Weights of a small transformer language model: MLP 640 SiLU.
Each number is 128 + 24 x the weight over its row's rms, rounded and kept within 0 to 255. Layers, rows and columns count from 0. The size above them is the row's rms in percent of the matrix's.

# layer 8 attention value, 128x160, rms 0.0878, rows 106-127, columns 0-79
size [111  85 114 107 112 108  90  96  90  92  92  88  97  89 106 109 102 101  82 116  95  95]
[[108  77 112 104 128 161 118 117 108 114 122 129  96 128 158 107 144  76 142 156 163 130 110 140 113 110 117 143 143 141 141 183 132 161 150 136 126 145 118 132 125  32 104  98 140 111  94 152 153 141 100 165 140 100 151  97 124 146 117 140  94 124 144 120 142 132 122 140 142 128 119 110 117  88 138 157 153 149 136 106]
 [146 114  94 118 125  87 137 145 112  93 150 122 150 128 105 102 100 142 111 104  91 145  91 137 111 126 114 140 127 104 105 156  92 133 103 120 114 138 162 138 138 156 122 146  97 147 158  81 141 140  71 116 108 153 121 112 132  99 164 137 200 135 137 115 122 179 161 139 131  97 105 136 131 157 106 143 134 125 128 186]
 [162 141 149 109 144 106 135  96 114 122 144 127 134 123 117  90 119 138 137 138 148 160 171 129 129 110 124 137 132 152 125 125 108 139 112 153 146  65 111 145 130 153 123 107 130 147 132 134 149 126 150 110 128 122 112 140 153 125 143 158 182 130 168 120 129 108  90 181 102 163 127 108 173 130 102 145 148  99  91  93]
 [115 110 118 136 127 122 141  98 132 119 110 150 135 117 163  98 193 115 155 141 127 106 126 129 185 147  93 157 174 154 105 124 159 130 113 134 147 134 129  64 158 115 119 132 135 178  77 152  83 113 117 146 138  94  95 142 124 150  79 117 173 104 124 146 111 144 119 133 104 145  93 111 131 118 110 128 124 122 144 154]
 [129 118 132 119 148 174 161 152 128 121  98 110 146 126 170 158 128 140 162 117 128 136 141 138 106 130 147  83 124 107 158 145 136 109 156 155 114 100 166 120 111 143 142 129 105 128 116 167 116  84 109 124 151 164 121 136 101  74 130 128  95 137 112 143 154 130 118 148 141  99 110 152 119 111 130  64 143 127 140 107]
 [112 119 133 103  88 131 114 103 108  91 138  91 153 172 168 164 143 106 144 108 134 113 114 125 122 173 126 109 167 115 119 134 135 100  93 125 169 114 132 100 123 153 141 154 131 101 106 123 124 102 132 104 122 144  91 151  79 136 119 114 109 149 114 120 108  97 159 105 144 114  87 114 141  96 140  82 116  88 118 129]
 [139 177 123 147 157 104 174 113 189 127 117 154 132 125 120  95 177 158 110  72 144 114 115 130 131  98 109 137 144 118 125 117 128 124 158 130 136 119 159 125 165 133  92 136 153 204 131 106  98 138 173 169 145 125 164  87 127 119 151 110 161  96 122 116 133 138  95 143 150 180 102 127 114 109 153 105 152 136 135 146]
 [118  86 148 153 131 163 136 158 120 179 123 133 100 152 130 133 124  93  94 149 117 144 124 107  98  95  84 122 139 101 174 135 147 110 135  92 123 166 129 155  86 136  98  88 146 109 141 145 154  80 122 174 160  88 148 114 158 146 132 130 122 111  78 121 162 136 133 139 141 166 145 139 125 135 168 128 143 120 148 126]
 [126 138 140 163 113 127 116 139  93 126 133 141 164 129 137  99 144 120  82 149 118  94 124 146 139 131 130 170 164 148 147 109 104 142  80 121 116 130 115 138 163 158 126 118 105 150 122 157  99 101 131 140 111 136 172 119 149 156 119 156 113 112 146 162 158 129 122 135 104 127  97 144 144  79 137  92  99 119 158  87]
 [151 155 173 145 137 122 152 138 142  90 153 119 117 107 129 127 124 106 146 126 104 125 118 145 109 114  94  96 136  99 146 121  96 132 137 142 151 120 122 165  98 117 151 131 106  82 141 155 102 138 126 163 120 132 149 141 142 101  96 105  73 141 148 136 137 129  59 133 146 153 155 119 121 131 180  92  81 128 105  86]
 [119 130 169 135  95 164 134 154 142 119 108 144  83 116 145 107 161  93 127 157 140 114  97 122  95 133  96 139 102  54 105  99 112 142 151 122  93 144  95 149 155 112  93 119 124 119 154 145 159 122 145 123 143 158 168 123 122 129  76 111 122 122 126 133 121 133 104 131 103 132 103 152 112 147 109 136 150 124 142 132]
 [126 150  96 161 126  98 150 124 136  82 121 160 139 109 155 115 143  68 141 129 124 141 160  98  82 125 104 104 109 131  84 116 145 112  74 148 125 107 165  98 118 127 100 113  87 165 109 132 122  85 132 151 124 142 131 149 147 110 130 124 157 103 128 111 133 109 107 157 166 126 128 160  82 137 118  95 139 154  98 136]
 [145 164 139 133 129 134 115 125 149  93 149  89 135 120 119 178 105 148 141 112 115 174 146 154 129 140  66 132 190 179 107 160 150  94 141  81 115 158 184 109 119 129 157 107  98 128 124 126 154 125 122 163 168 117 108 122 120 128 131  94  83 152 128 127 113 109 144 125 158 142 126 148 141  98 108 142 125 142 114 151]
 [175 128 164 142 133 147 126 110 125 139 103  81 156 143 166 125 102 134 140 169 111 144 119  96 129 111 138 145 125 133 110 102 121 134 133 165 111 113 119 116 128 170 147 121  81 115 180  70 109 166 120  93 124 146 125 165  81 120 154 189 122 138 124 144 132 115 148 125 117 140 113 134  84 127 183 131 141 120 128 151]
 [ 98  74 160 136  92 135 136 123 103 113 132 118 106 134  80 150 143 110 109  92 122 124 117 154 116 137 154  97 119 124 100 164  81 106 129  93 129  99 142  87 123 136 146  97 115 121 128 136 126 144 126  80 148 186 104 142  72 100 130 128  86 133 105 123 111 115 114 144 154 132 113 140 150 112 138 147 139 105 150 106]
 [131 147 145 120 149 131 126  86 179 108 128 101  96 110 164 120 102 131 134 128  82 122 129 114 173 121 161 101 106 177 142 128 163 110 166 110 147 123 160 130 118 139 152 137 122 127 158 105  94 134 159 121 145 103  71 117 154 108 147  77 155 124 127 146 142 104 121 125 123 116 126 100 102 143  96 125  87 157 116 117]
 [ 43  88 137 176 139 111 128 146 128 144 110 128 147 136 120 158 134  99 140 136 119 115 152 144 166 157 135  89  90 141 110 146  92 131  81 143 129 136 139 140 132 109 138 116 132 145  91 135 165 120  94 175 101 170 124 139 130 150 162 124 117 148  89 153 121 140 150 120 191 124 134 102  93 139 148 105 128 131 139 167]
 [141 128 117 170 158 121 150 127 114 130 101 149 112 109 150 124 101 126 121 124 113 143 133 116 128 126 133 109 109 117 106 149  90 146 139 143 137 160 134 131 108 134 135 140 123 109 130 139 108 164 119  76 112 153 118 126 162  82 129  98 117 113 140 136 131 136  92 153 213 127 121 144 129 152 129 148 141 157 140 165]
 [140 109 116  98 115 134 131  90 119 102 154 159 128 118 136 116 145 116 161 107 168 106 141 103  94 127 122 112 169 173 132 124 165 120  84 107 141 141 107  90 141 133 115  98 143 169 120 104 152 139 150 148 127  98 110 214  98 119 109 135 128 155 145  95  97 104 145 156 119 148 152  98 109 112 128 110 124 119 142  73]
 [101 107  86  82 150 169 131  98 130 105  97  93 139 137 132 150 120 126 162 165 131 109 104  62 124 181 181 113 138 179 144 131 126 150 125 109 157 105 189  85 154 158 132 155 115 117 142 148  98 115 150 109 126 142  91 137 107 148 141 141 151 114 156  64 122 118 150 132 108 122 143 114 142 141 136  83 124 114  88 110]
 [148 146 127 155 124 128 135  96 133 104 138 132  75  99 154 119 145 113 144 134 123 118 100 111 141  94 132 148 173 122 174 141 136 106 151 138 139 152 120 135 135 146 111 151 118 104 134 154  98 120 113 128 131  87 118  84  93 164 107 132 109 119 100  75 125 150 131 161 122 151 157  96  98 117 144 102  87 152  99  85]
 [143 145 141 106 111 150 116 109 119 112 115 120 112 155 190 109 104 123 164 111 142 141 134 128 135 139  79 186 104 133 151 121 120 141 141  92 133 104 151 132 118 109 153 156 102 140 146 110 106 108 166 136 175 163  99 141 127 133 117 158 159 137 135 112 101 134 160 139 103 108 160 151  85 114 114 108 124 126  98 114]]
# layer 8 attention output (transposed), 128x160, rms 0.145, rows 106-127, columns 0-79
size [118  96 112 103 104 101  93 101 100  99 101  90  97  96 107 111 105 103  88 109  98 104]
[[118  91 113 132 116 136 154 153 140 141 135 137 150 140 113 179 182 142  90 130 109 155 109  93 154 171 129 120 134 105 139 121 142 148  91  81 121 128  99 157 151 143 127 167  61 127 131 162  83  93 152 128 134 145 149 172 140 113 121 101 166 106 149 103  98 116 137 120 157 144 176 176  96 132 133 141 132 127 122 151]
 [122 138 107 139 130 148 154 149 103 105 121 135 113 142 150 123  89  97 116 101 158 111 127 144 110 158 132 149 111 171 140 124 161 165 191 157 175 117 106  84 138 107 126  86 169 106 109 144 152 166 125 123 149 132  89 155 144 152 124 138  82 149 188 125 129 112  95 107 154 114 109  97 157 126 118 116 121  80 147 113]
 [114 112  62 131 124 123  98 144 186 101  96 151 138 157 136 138 134 138 123 153 141 126  95 111 139 109 122 142 109 108 123 100 100 154 170 123 126 158 150 131 155 128 141 111 160 132 131 126 165 148 110 146 128 143 143 140 125 136 157  98  96 114  53 146  96 164 173 129 106 117 100 164 135 112 105  95  93  86 138 157]
 [108 174 149 108 148 117 130 116 166 156 145  94  90 112 125 114 125 151 138 128 123 141 105 145  75 149 130 123 118 137 126 161 111 135 124 134 122 151 120 111 114 144 132 135 157  71 133 139 108  91 141 122  88 135 143  90 135 157 137 119 158 124 144  81 158 104 138 106  98  98 171 160  99 126 130 136 138 131 181  96]
 [117 122 129 175 128 117 105 133  98 123 160 138 116 118 128 120 154 112  83 152  92  97 129 102 125 139 150 124 129  96  97 125 107 107 110 137 122 130 112 136 128 134 154 169 160 150 126 128 167 147 134 118 110  82 125  91 178 157  96 158 148 116 130 141 103 141 117 111  97 169 116 141  94 120 144 152 126 131 102 140]
 [114 179 144 129 131 119 176 152 122 105 157 151 120 117 128 132 116 164 112 160 143 163 131 150 102  81 117 111 131 135 144 134 120 127 140 121 109 133 132 119 151 125 114 184 135 154 169 159 158 129 135  96 146 123 127  98 130 146 147 171 130 161 139 123 133 129  63  90 120 174 152 124  39 121 147 120 153 153 112 181]
 [148  99 108  90 101 152 105 120 118 181 129  73 107 115 131 119 143  89 116 178 118 111 109 151 133 155 105 126 117 141 108 176 139 122 144 117 135 131 113 144 107 129 136 126 147 101 100 132 116 139 108 107 127 113 172  87 126 129 131 117 114 153 118 131 127 101 142 138 160 114 158 157 138  98 107 103 113 113 103 112]
 [149 171 112 106  95 135 153 104 149 111 131 141 171 159 118 131 146 146 143  83 105  77 123 104 146 166 145 137 117 165  89 135 101 114 122 121 151 130 146 148 171 127 157 135  94 127 103 113 133 130 128 104 105 141 115 148 129  90 117 131 120 140 137  75 116 110 149 122 142 151 135  68 124 140 118 118 123 162 145 139]
 [130 125  84 130 157 183 158  74 174 125  93 160 109 122 176 124 150 143 180 114 131 118 145 116 111  83 126 140 132 118  48 124 153  81 136  91 109 149 130 124 101 171 124 133 152  93 117 134 133 129 134 134 165 112 126 158  99 132 158 122 182 124 109 106 123 124 166 123 179 126 152 117 125 162 112 152 131 107 110 169]
 [ 94 105  96 147  96 136 135  86  96 184 108 109 123 139  97 113 125  99 115 113 144 138  93 119 130 125 156 111 116 147 112 141 154  98 120  76 112 145 160 146 122 113  99 136 143 176 130 114 140 129 144  95 106  96 136  98 109 172 182 112 164 116 114 163  94 120 145 132 112 134 105 142 126 132 110 132 139 146 163 167]
 [124 109  93 131 122 104 121 109 125 121 113 108 167  94 114 168 116 143 165 121 112 109 115 149 166 135 183 101 123 121 147 141 109 120 141 160  89 138 118 103 123  96 114 141 148  93 114 111 113 148 176 102 124 142 147  79 125 162 145 128 117  85 104 159  98 130 131 168 118 133 170 160 139 146 100  81 111 120  79 102]
 [105 117 154 141 190 175 153 122 138 193 123  93 119 142 159 153 105 137  96 121 128 112 141 105 167 110  99 149 108  97 148 154 129 110 161 100 130 148 104 152 108 119 139 129 183 127 110 136 114 176 124 120 130 121 145 130  92 138 118 102  98 117 121 161 197 135 131 122 101 133 146  96 133 130 104 149 126 109 110 138]
 [ 90 119 122 103 110 114 174 151  74 185 120 105 121 122  92 127 116 118 100 115 119 108 109 102 149 181 144  92 117  98 124 119 115 115 116 150 146 120 140 145 139  79 114 165 162 146 126 125 107 119 101  94 128  99 101 137 152 171 163 151 141 118 103 149 167 142 132 125 114 103 100  67 111 136 164  99 121 140 199 111]
 [151 117 112 131 100 103 142 129 162 117 198 120  81 130 141 143  88 142 103  64 141 131 151 139 137 120  67  96 120 132 149 139  92 104 134 117 146 123 149  90 155 113 128 121 110 115 111 174 151 101 140 132  95 114 137  63 100 106 110 128 134 130 158 154 137 144 109 139 151 125 143  92 156 118 110 128  98 118 112 132]
 [105 154 112 139 156 128 107 137 108 133 152 112 149 129 171 102 159 194 109 153 153 126 153 148 146  80 133 147 141 139 179 111 167  90 156 160 129 138 129 155 121 153 115 125 154 121 173 161 118 131 137 193 138 113 149 130 160 142 124 120 139 149 145 166 101 151 124 115 107 134 104  98 138 165 142 120 138 133 123 197]
 [148  85 116 164 140  94  92 128 119 115 141 135 115 184  81 118 110  95 158 124 117 143 135 116 121 165  91 118 139 137 109 120  97 161 105 157  99 114 116 159 118 147 125 114 170 136 120  86 151 110  94 132 113 119 141 121  91 118 123 146 103 149  92 125 145 110 120 105 103 108 119 146 169 104 144 146 127 152 143 112]
 [169 128 114  92 128 133 153 107 104 145 155 110  98 120 141 106 106 153 144 136 131 139  83 129 134 125 141 141 154 108 131 156 162 123 159 124 125 126  83 117 134 141 116 137 116 128 176 139  66 112 130 105 159  65 154 160 147 127  99 139 130 114 152  94 113 121 130 118 102 119 155  80 151 152 138 138 152 169 133 149]
 [ 97  93 101 129 160 139 105 157 122 150 144  72 133 164 158 124 146 111 139 119 149 116 142 132 120  84 117 167  83 176 168 112 137 117 123 148 145 136 142  99 145 133 134 147 128 160 114 137 149 103 104 176 111 136 186 153 126 111 133 119 115 139 138 153 128  92 104 145  84 137 131 147 145 127 132 102 128 116 137 125]
 [193 150 145 118 121 129 127 124 144 186 141 145 124 155 117 154 120 157  79 147 115 162 146 137 145 115 111 113 112 133 127 156  92 145 142 128 102  85 110 165 115  77 125  90 119 145 149 135 123 122 122 133 101 109 118  97 150 128 157 113 156 132 136 151 169 118 134 113 131 108 117 117 154 105 130 145 146 135  97 199]
 [166 142 145 143  86  69 126 147 157  87 113 102 115 103 143 147 185 108  92 112 128 149 130 133 135  57 107 131 128  81 111 178 134 104 165 135 109 133 102 145 105 107 131 136 157 164 132 129 158 112 121 129 139 141 121 131 106 121 113 104 120 134  90 176 161 121  74  82 134 134 114 126 125 150 165 143 149 166 147 146]
 [139 113 116 130  90 111 130 108 156 130 122 116 150 123 123 127 113  85 118 133 146 144 127 127 109 113 153 136  91 158  84 102 119 120 155  75 130  80 133 177  90  84 147 100 162 109 104  67 111  91 158 139 128 172 145 116 137 127 144 118 145  97 129 135 114  99  89  68 104 114 118 102 157 105 134  95 139 122 163 143]
 [142 140 141 104 164 105 139 149 139 148 131 155  99 125 105 110 150 121  97 130  88 126 147 135 129 106 162  81 141 117 108 142  99 157 121 133 125  77  98 121 106 140 129 149 150  90 145 156 136 104 116 103 106 108 139 155 106 131 138  90 102 142 139 158 157  98 120 153 136 117 110 137 121 111 105 139 104 141  95 139]]
# layer 8 MLP up, 640x160, rms 0.164, rows 0-20, columns 0-79
size [ 87  80 107  77  86  97 113 103  94  95  96 119  97  96 121  86  93  89 109  80  97]
[[ 85 140 129 147 146 158  97 122 112 157 127 151 134 105  86 142 124 124 155  97  93 129 138  90 144 116 176 102 141 134 101 127 150 125 153 101  93 100 107 125 148 145 163 159 112 155 114  95 155 136  76 179 100 114  94 120 122 169 167 129 130 116 124 136 121 113 165 138 136  72 118  78 121 109 162  83 148 149  98 127]
 [121 114 110 140 138 180 144 121 169 129 108  91 114 123 130 139 171 121 107 132 164 167 123 151 114 144 149 113 139 132 156  99 138 106 137 139 137 162 137 140 194 139 110 128 112 138 140 101 115 142 103 106 156 106 154 132  67 168 137 144 128 145 125 136 168 135 119 158 147 127 139 171 110 161 112 102 195 134 144 155]
 [127 155 111 111 106 126 104 130  99 103 177 141 134 102 113 132 112 128 124 122 127 156 144 107 159 134 128 126 136 152 138 176 103 143 127 144  97  93 126 151 115 155 191 113 164 172 141  95 137 100 142  92  98 109 117 121 170 144 117  69 102 141 110 119 116 110 154 143 159 166 105 112 123 124 113 127 165 111 148 109]
 [105  68 147 143 145 154 129 137 113 182 160 128 106 116 104 120  86 140 165 121 163  95 143 156 125 158 144 122 131 146  86 110 119 122 151 125 124  93 132 108 110 106 113 150 171 109 111  51 115 142 104 134 115 106 156  89 112  97 143 110 174 168 130 116 139 160 113 163 131 125 126 138 118 119 101 148 100 127 159  90]
 [150  74 102 111 139 180 116 131 121  95 102 108 109 172  94 147 150 109 127 164 115 129 104 126 116 148 161 106  95 184  76  94 174 159 128 116 120 106 133 134 110 107 106 182 120 157 119 138 124 140 105 145  97 125 154 124 141 108 138 118 125  93 115 127  91  91 172  76 141 138  97 113 146 117 151 137 109 160 120 124]
 [152 122 158 113 117 152 128 102  66 138 135 106 141 130 145 126 133  76 109 130 134 130 119  97 137  69 130 139 160 126 138 157 122 121 127 123 109 142 130 149  99 124 118 125 128 159 148 116 151 154 138 164 156 133 150 164 119 131 159 121 133 128 127 132 170 173 159 118 111 145 128 133 141 142 136  98 127  88 118 183]
 [107 117 147 160 145 146 137 130 105 110 132 106 118 148  89 122 164 178 164 118 143 138 129 154  92 158 117 157 158 131 100 105  69 107 129 150 148 141 111  82 180 150 174 111  94 146 162 164 119 150 126 149 130 116 141 129 149 109 145  99  93 122 144 125 122 134  93 192 138 141 108 109  96 104  96 145 115 148 130 150]
 [134 154 157 119 138 113 148 144 110 118 173 105 116 139 183 121  85 102 112 140 139 140 146 198 115 107 116 104 149  86 119 152 154 119  93 112 161 155 130 140 129 142 135 170 132 133 126 144  98 142 138 105 140 155 171 156 111 155 127 130 173  92 116  89 137  69 110  95 153 110 123 111 111 111 139 128 144 167 137 123]
 [165 105 176 132 131 135 123 153 159 151 116 144  86 144 106 125 101 148 121 141 133  96 103 120 128 140 157 141 109  85 161 132  98 140 157 105  80 154 102 119 127 162 134 142 119 138 169 146 115 123  89 107 141 139 148 168 110 151 126 104  97  98 122 148 101 138 173 142 115  63  88 137 113 106 136 150  86 115 102 130]
 [ 91 155  86 142 161 133 146  57 119 123 131 159 141 136 119 114 117 112 155 132 112 124 133 134  97 130 171 102 168 145 134 120 156 112  76 107  88 129 126 130 118 131 151 120 120 124 147 106 146 164 124 127 123 145  93 102 111 143  87 101 168 124 120 178 107 126  98 120 126 116 108 128 154  89 164 114 180 136 133 155]
 [117 124 120  90 173 101 155 114 130 145 143 156 140 130 157 128 116 155  79 126 148  91 137 134 162 118 143 129 128 145 181  78 169 151 179 145 129 132 115 110 110 168  95 114 116 163  98  92 102  85 124 144 152 126  88 115 107 140 128 114 101 102 131 143 147 162  96  87 137 121 161 128 118 169 163 128 110 141 123 137]
 [127 141 125 105  97 161 113 104 117 102 127 177 124 125  83 123 147  98 162 105 135 132 135 109 116 110 140 160 122 140 160 143 157 120 140 168  71 147 144 168 103 142  98 174 104 137 123 119 109 119 106  94 154 120 144 124 140 101 164  48 153 130 146 111 140 104 137 162 101  98 124 152  95 108 136 113 163 125  94 150]
 [150 134 157 127 113 141 146 180 116 138 104 112 129 126 101 130  79 137 142 104 124 140 142 159 128 129 131 149 138 118 115 158 150 131 166 120 144 144 127 133 103 112 125  77  97 105 143 151 147 121 145 151 136 128 130 133 167 141 120 100 138 140 150 155  97  96 141  86  99 169 107 140 119 125 102 132 106  76  90 141]
 [182  98 103 142 124 127 138 143 159 116 144 107 157  94 116 149 154 169 135 140 129 128  90  89 142 172 142 157 178 148  89  64 153 130 133  96  97  96 114 121 160 122 153 105 158 100 111 158 105 121 119 134 164 137 163 149 161 164 116 147 138  49 115 125 157 138 153 141 137 106  99 141 109 127 111 124 111 142 158 100]
 [128 158  87 142 152  88 129 117  84 150 112 129 125 114 163 129 145 115  73 144 132  66 126 111 111 160 118 128 180 101 116 102 131 170 136 155 127  95 148 170  94  97 154  61  94 129 113 138 132 167 131 140 115 140 176 128 116 131 141 132  95 125  89  90 124 116 111 138 147 165 140 152 127 153 110 149 149 143  96 134]
 [119 134 153 118 119 121 101 138 140 173 142 131 144 142 154 112 159 122 127 143 124 182 124 103  91 121 117 134 140 156 157 139 129 150  82 117 175 125 111 112 108 106  89 130 117 147 129 178 136 144 115 134 126 153 122 133 124 161 114  96 188 149 158 138 129 129 119 118 140 174 125 131  67 134 100 171 154 114 107 136]
 [114 126 133  93 129 194 133 111 146 110  86 114 156 103 119 140 102 169 155 118 128  91 155 123 124 132 162 126  98  98 130 120  99 124 158 124 164 120 142 128 117 113 119 114 107 123 115  90  99 141 156 149 110 138 138 118  70  91 132  70 128 146 120 142 138 118 146 151 170 102 101 148 154 134 121 100 121 127 134 170]
 [126 152  77 141 131 145 113 110 174 136 149 102 130 134 124 120 120 136 151 145 116 121 115 131  85 137 113 148 147 173 121  54 168 183 121 126 150 110  98 112 126 151 105 144 129 129 174 102 110 147 154 177 133  93 129 139 103 157 105 118 107 106 121 137 119 172  92 114 132 177  84 137 109 143 148  87 131  95 111 174]
 [135 127 148 118 108 153 140 118 145 154  84 130 133 144  93 121 128  94 122 141 154 102  61 125 145 153 123 143 137 116 176 116 121 133 112 120 131 107  46 192 145 121 121 137 163 111 130 111 131 100 154 122 149 151 180 124 151 135 134 115 150 120 120 130 141 151  81 113 104 107 103  81  93  92 133 116 143 147 158 115]
 [129 112 135 111 169 118 134 150  76 128 126 138 136  94 113 101 127 144 151 137 117 163 110 104 115 168 103  92 123 159  91  70 119 112 165 174 120 174 110 122 114 119 157 126 102 165 124 151 168 121  80 126 178 160 158 124 141  81  81 106 102 119 139 142 127 116 101 134 125 137 131 129 139 150 116 109 131 128 142 194]
 [121 114 102 120 144 133 127 109 150 103 120 132 146 125  77 133  99 156 172  99 141 116 138  90 123 136 117 170 131 128  88 140 101 150 137 170 102 118 125 165 126 112 150 109  97 114 104 141 123 128 113 146 137  93 163  97 178 101  87 138 130 129 157 142 143 129 104 121 167 138 131 117 115 144 164 119  89 101  93 156]]
# layer 8 MLP down (transposed), 640x160, rms 0.152, rows 0-19, columns 0-79
size [ 95 101 105  99  84  91  95 109  95  91 100 100 109  92 121  99  97  88  89  92]
[[137 126  96  89 133 121 154  84 189 102 155 100 147 139 118 138 113 140 142 159 184 138 131 123 161  98 164 160 164 138 138 116 156 156 186  93 116 138 172 110 142 112 111 126 112  89 153 139  77 134 101 120 137 134 146 139 133 131 144 125  92  73 117 131 128 150 113 166 125 125 139 145 135 119 122 138  88 115 147 113]
 [ 82  97 135 122 112 157 131 160  89  93 150 111 135 143 128  72 105  91 125 120 124  82  75 115 124 176 105 108 122 133 135 107 134 141 138 125  77 102 131  83 114 152 144 116 130  75 143 116 128 122 114 133  84 145 104 141 115  96 109 148 163 126 139 110 184  98 128 164 156  97  99 139 135 110  87 144 104  94 125 100]
 [136  97  97 131 122 154 149 106 138 149 110 142 157 179  78 102 138 140 119 116 134  82 128 137  95 122 140 108 127 106 138 116 155 148 144 126 144 180 149 158  61 143  92 158 118 105 147 158 164 117 143 111 149 135 107 130 170 141 145 121 146  93 156 130 137  87 118  99 127 118 161 127 147 158 135 132 153 104  85 135]
 [148 153 132 149 176 132 118 124 158  56 161 155 106 133 139 112 137 136  85 156 131 120 108 104 133  96 132 161 145 135 149 128 181 113 134 133  81 166 125 136 135 134 119 134 120 116 105 174 126 113 137 161 152 153 105 155 112 134 113 144 144  75 143 120  96  83 136  90 142 146 119 115 140 129 115 167 169 101 103 150]
 [134 155 138 125 123 133 139 125 105 164 153 130 115  89 183 114 122 129 151  97 117 139 133 116 121 120 116 168 144 166 153 132  62 137 160 183 147 149 105 160 118 154 127 100 118 126 136 145 134 113 114 116 149  99  89 158 146 111 117 104 162 162 145 147 117 109 147 145 116 152 138 135 141 137  87 174 122 128  95 130]
 [106 129 125 102 151 111  69 173 167 149 144 142 139 126  90 128 168 172 143 135 161 146 166 120 129 175  99 119 123 130 106  97 166 118 110 137 100 121 160 158 145 118 125 119  96 129 143 134 113 137 167 132  69 125 122 106 150 142 139 125 121  88 107 138 127  81 128 126 129 151 108  93 107 111 121 145 112 134 159  91]
 [143 109 119  78 150 130 108  60 121 139  98 137 164 121 187 134 104 111 136 130 160 133 160 126 162 114 114 153 106 165 141 118 151 146 151 104 148 120 126 152 118  85 118 138 137  84 124 122 161 103 137  79 136  94 164 143  63 187 131 117 161 109 164  93 151 107 149  98 109 140 122 152 106 153 172 157 125 139 114 104]
 [ 69 140  93  99 152 126 123 131 170 121 141 133 146 134 132 133 126 139 125  78 166  99  89 165 166 111 108 118 131 110 170 112 169 143  71 129 110 156 116 146 176 126 171 115 120 125 120 117 124  86 140  79 152 134 124 128  82 132 116 111 161 135 149 129  90 144 122  96  71 124 155 121 112 140 151 119 137 122 121 132]
 [162 144 139 146 111 103 165 115  99 127  81 109 140 109 170 153  88 149 128 113 112 100 122 149 111 215 152 135 170  98 127 134 140  71 142 140 153  94 142 133 123 131 168 116 126  80 113 156 121 131 147 132 144  98 147  99 149 113 148  87 119 138 136 126 123 110 138 150  94 114 159 139 138 143 149 122 116 149 148 116]
 [130 117 117 166 120 119 153 113 136 162 165 163 123  87 137  87 138 134 129 132 133  84  97 133 155 169 116 112 112 127 129 139 140 164 105 163 128 148 157 154 135 128  60 186 163 130 146 130 119 128 125  60 149 124 137 120 142 140 121 133  51 125  84 124 125 165 123 107 133 155 136 157 164 156 131  95  89 153 170 113]
 [107 144 125 118 115 106 163 134 154  93 145 145 115 138 140 164 141 115 141 127 108 140 152 107 116 133 144 145 106 135 116 119 136 151 148 119 126 113 133 159 121 122 142 166 130  96 125 101 116 120 161 102  87 122 125 132 192  84 103 125 129 146 148  66 129 140  82 123  91 150 140 159 150 101 162 108 135 124  74 108]
 [128 123 150 103  96 142  96  90 149 111 103 108 150 146 114  98 129  75 191 125 142 108  91 122 133 128 137 112 131 144 143 100 143 110 140 146 145 101 146 123  93 138 161 143 138 116 157 152 141 107 136  90 153 140 102 184 125 164 163 104 164 133 102  75 165 120  99 122 160 130 143 125  98 125 133 121 168 134 114 111]
 [ 90 122  62  96 126  88 146 100 120 129 142 128 192 154 132 134 126 146 121 139 158 101 136 171 151 121 144 157 156 148 146 104 123 173 139 172 161 147 123 131 132 131 143 131 186 141 167 159  75 146 138 153 125 138 117 137 152 106 132 143 154 121 141 141 148 159 101 128 110 147 160 143 130 134 120 113 124  75 116 104]
 [111 166 123 136 141 126 136 101 107 105  94 112 102 176 125 107 114  94 154 183  99 151 146 126 155 147 134 137  93 138 145 198 114 127 113 159 128 124 156 114 131  95 109 155 121 118 162 111 142 148 133 147 113 125 115 117 106 138 149 118 106 144 110 130 164 117 127 136 130 147 107 155 140 149 162 118 138 140 107 158]
 [ 84 156 115 150 129 126  97 145 150 125 141 161  97 140 112 136  97 147 103 134 138 130 138 148 127  94 106 130 120 166  86 124 110 104 114 158 134 126 153 143 199 134 129 154 103 148 143 135 138 133 140 157 120 109 137 114  96 151 158 132 137 134  77 161 105  92 138 103 109 187 155 104 127 128 126 111 135 129 127 132]
 [123 132  93 135 153 165 144 116 132 121  88  72 125 143 125 164 139  80 152 130 140 160 142 139 152 123 125 116 128 137  74 112 115 154 151 103 149 127 104 122 151 105 125 122 106 100 110 143 161  91 105 108 108 121 113 114 162 163 114 160  77  98 139 114 124 109 139 110 109 131 107 137 132 152 138 164 135 121 119 176]
 [126 123 161 122 169 121 149 140 120 157 165 145  97 100 122 134 176 160 114 139  87  92 113 121 131 142 125 107 147 106 143 135 190 106 120 124 148 154  86 140 118 108 139 125 138  89 147 146 119 135  85 139 111 153 128 152 145 124 112 128 149 139 163 167  70 122 146 102 184 102 153 129 157 137  78 125  99 162 142 106]
 [130 143 127 142  78 154 127 168 105  80 174 148 142  86 124 132 105 113 122 131 153  76 189 118 124 104 131 141  99 130 124 154 137 116  67 141 111 166 125 121 101  83 136 120 145 111 111  88 114 119  93 125 125 104 113  97 126 140 130 163 137 121 111 127 125 124 112 121 114  85 119 116 143 105 135 161 132 119 129  78]
 [158 113 149 141 154 121 125 143 112  75 175 152 109 151 156 108 126 160 136  99 103 150 152 119 116 122 155 103 157 128  82 163 130  96 119 152 124 152 195 122 113 113 123 141 108  96 133 138 118 137 123 117  96 144 109 147 138 138 117 125 117 140 158 119 116  71 131 118 117 160 156 172 150  96 128 168 112  85  97 138]
 [163 191 182 177 122 143 174 135 141 131 117  67 124 141 125 119 134 166 156 130 112 146 144 137 156 123  89 108 129 105  94 120 165 115 132 134 114 125  90 120 110 146 124 145 153 152 130 102 118 101 152 140 162 122 111 135 105 124 133 120 106  89 154 127 111 117 105 134 155 167  98 113 162 128  89 160 106  99 129 159]]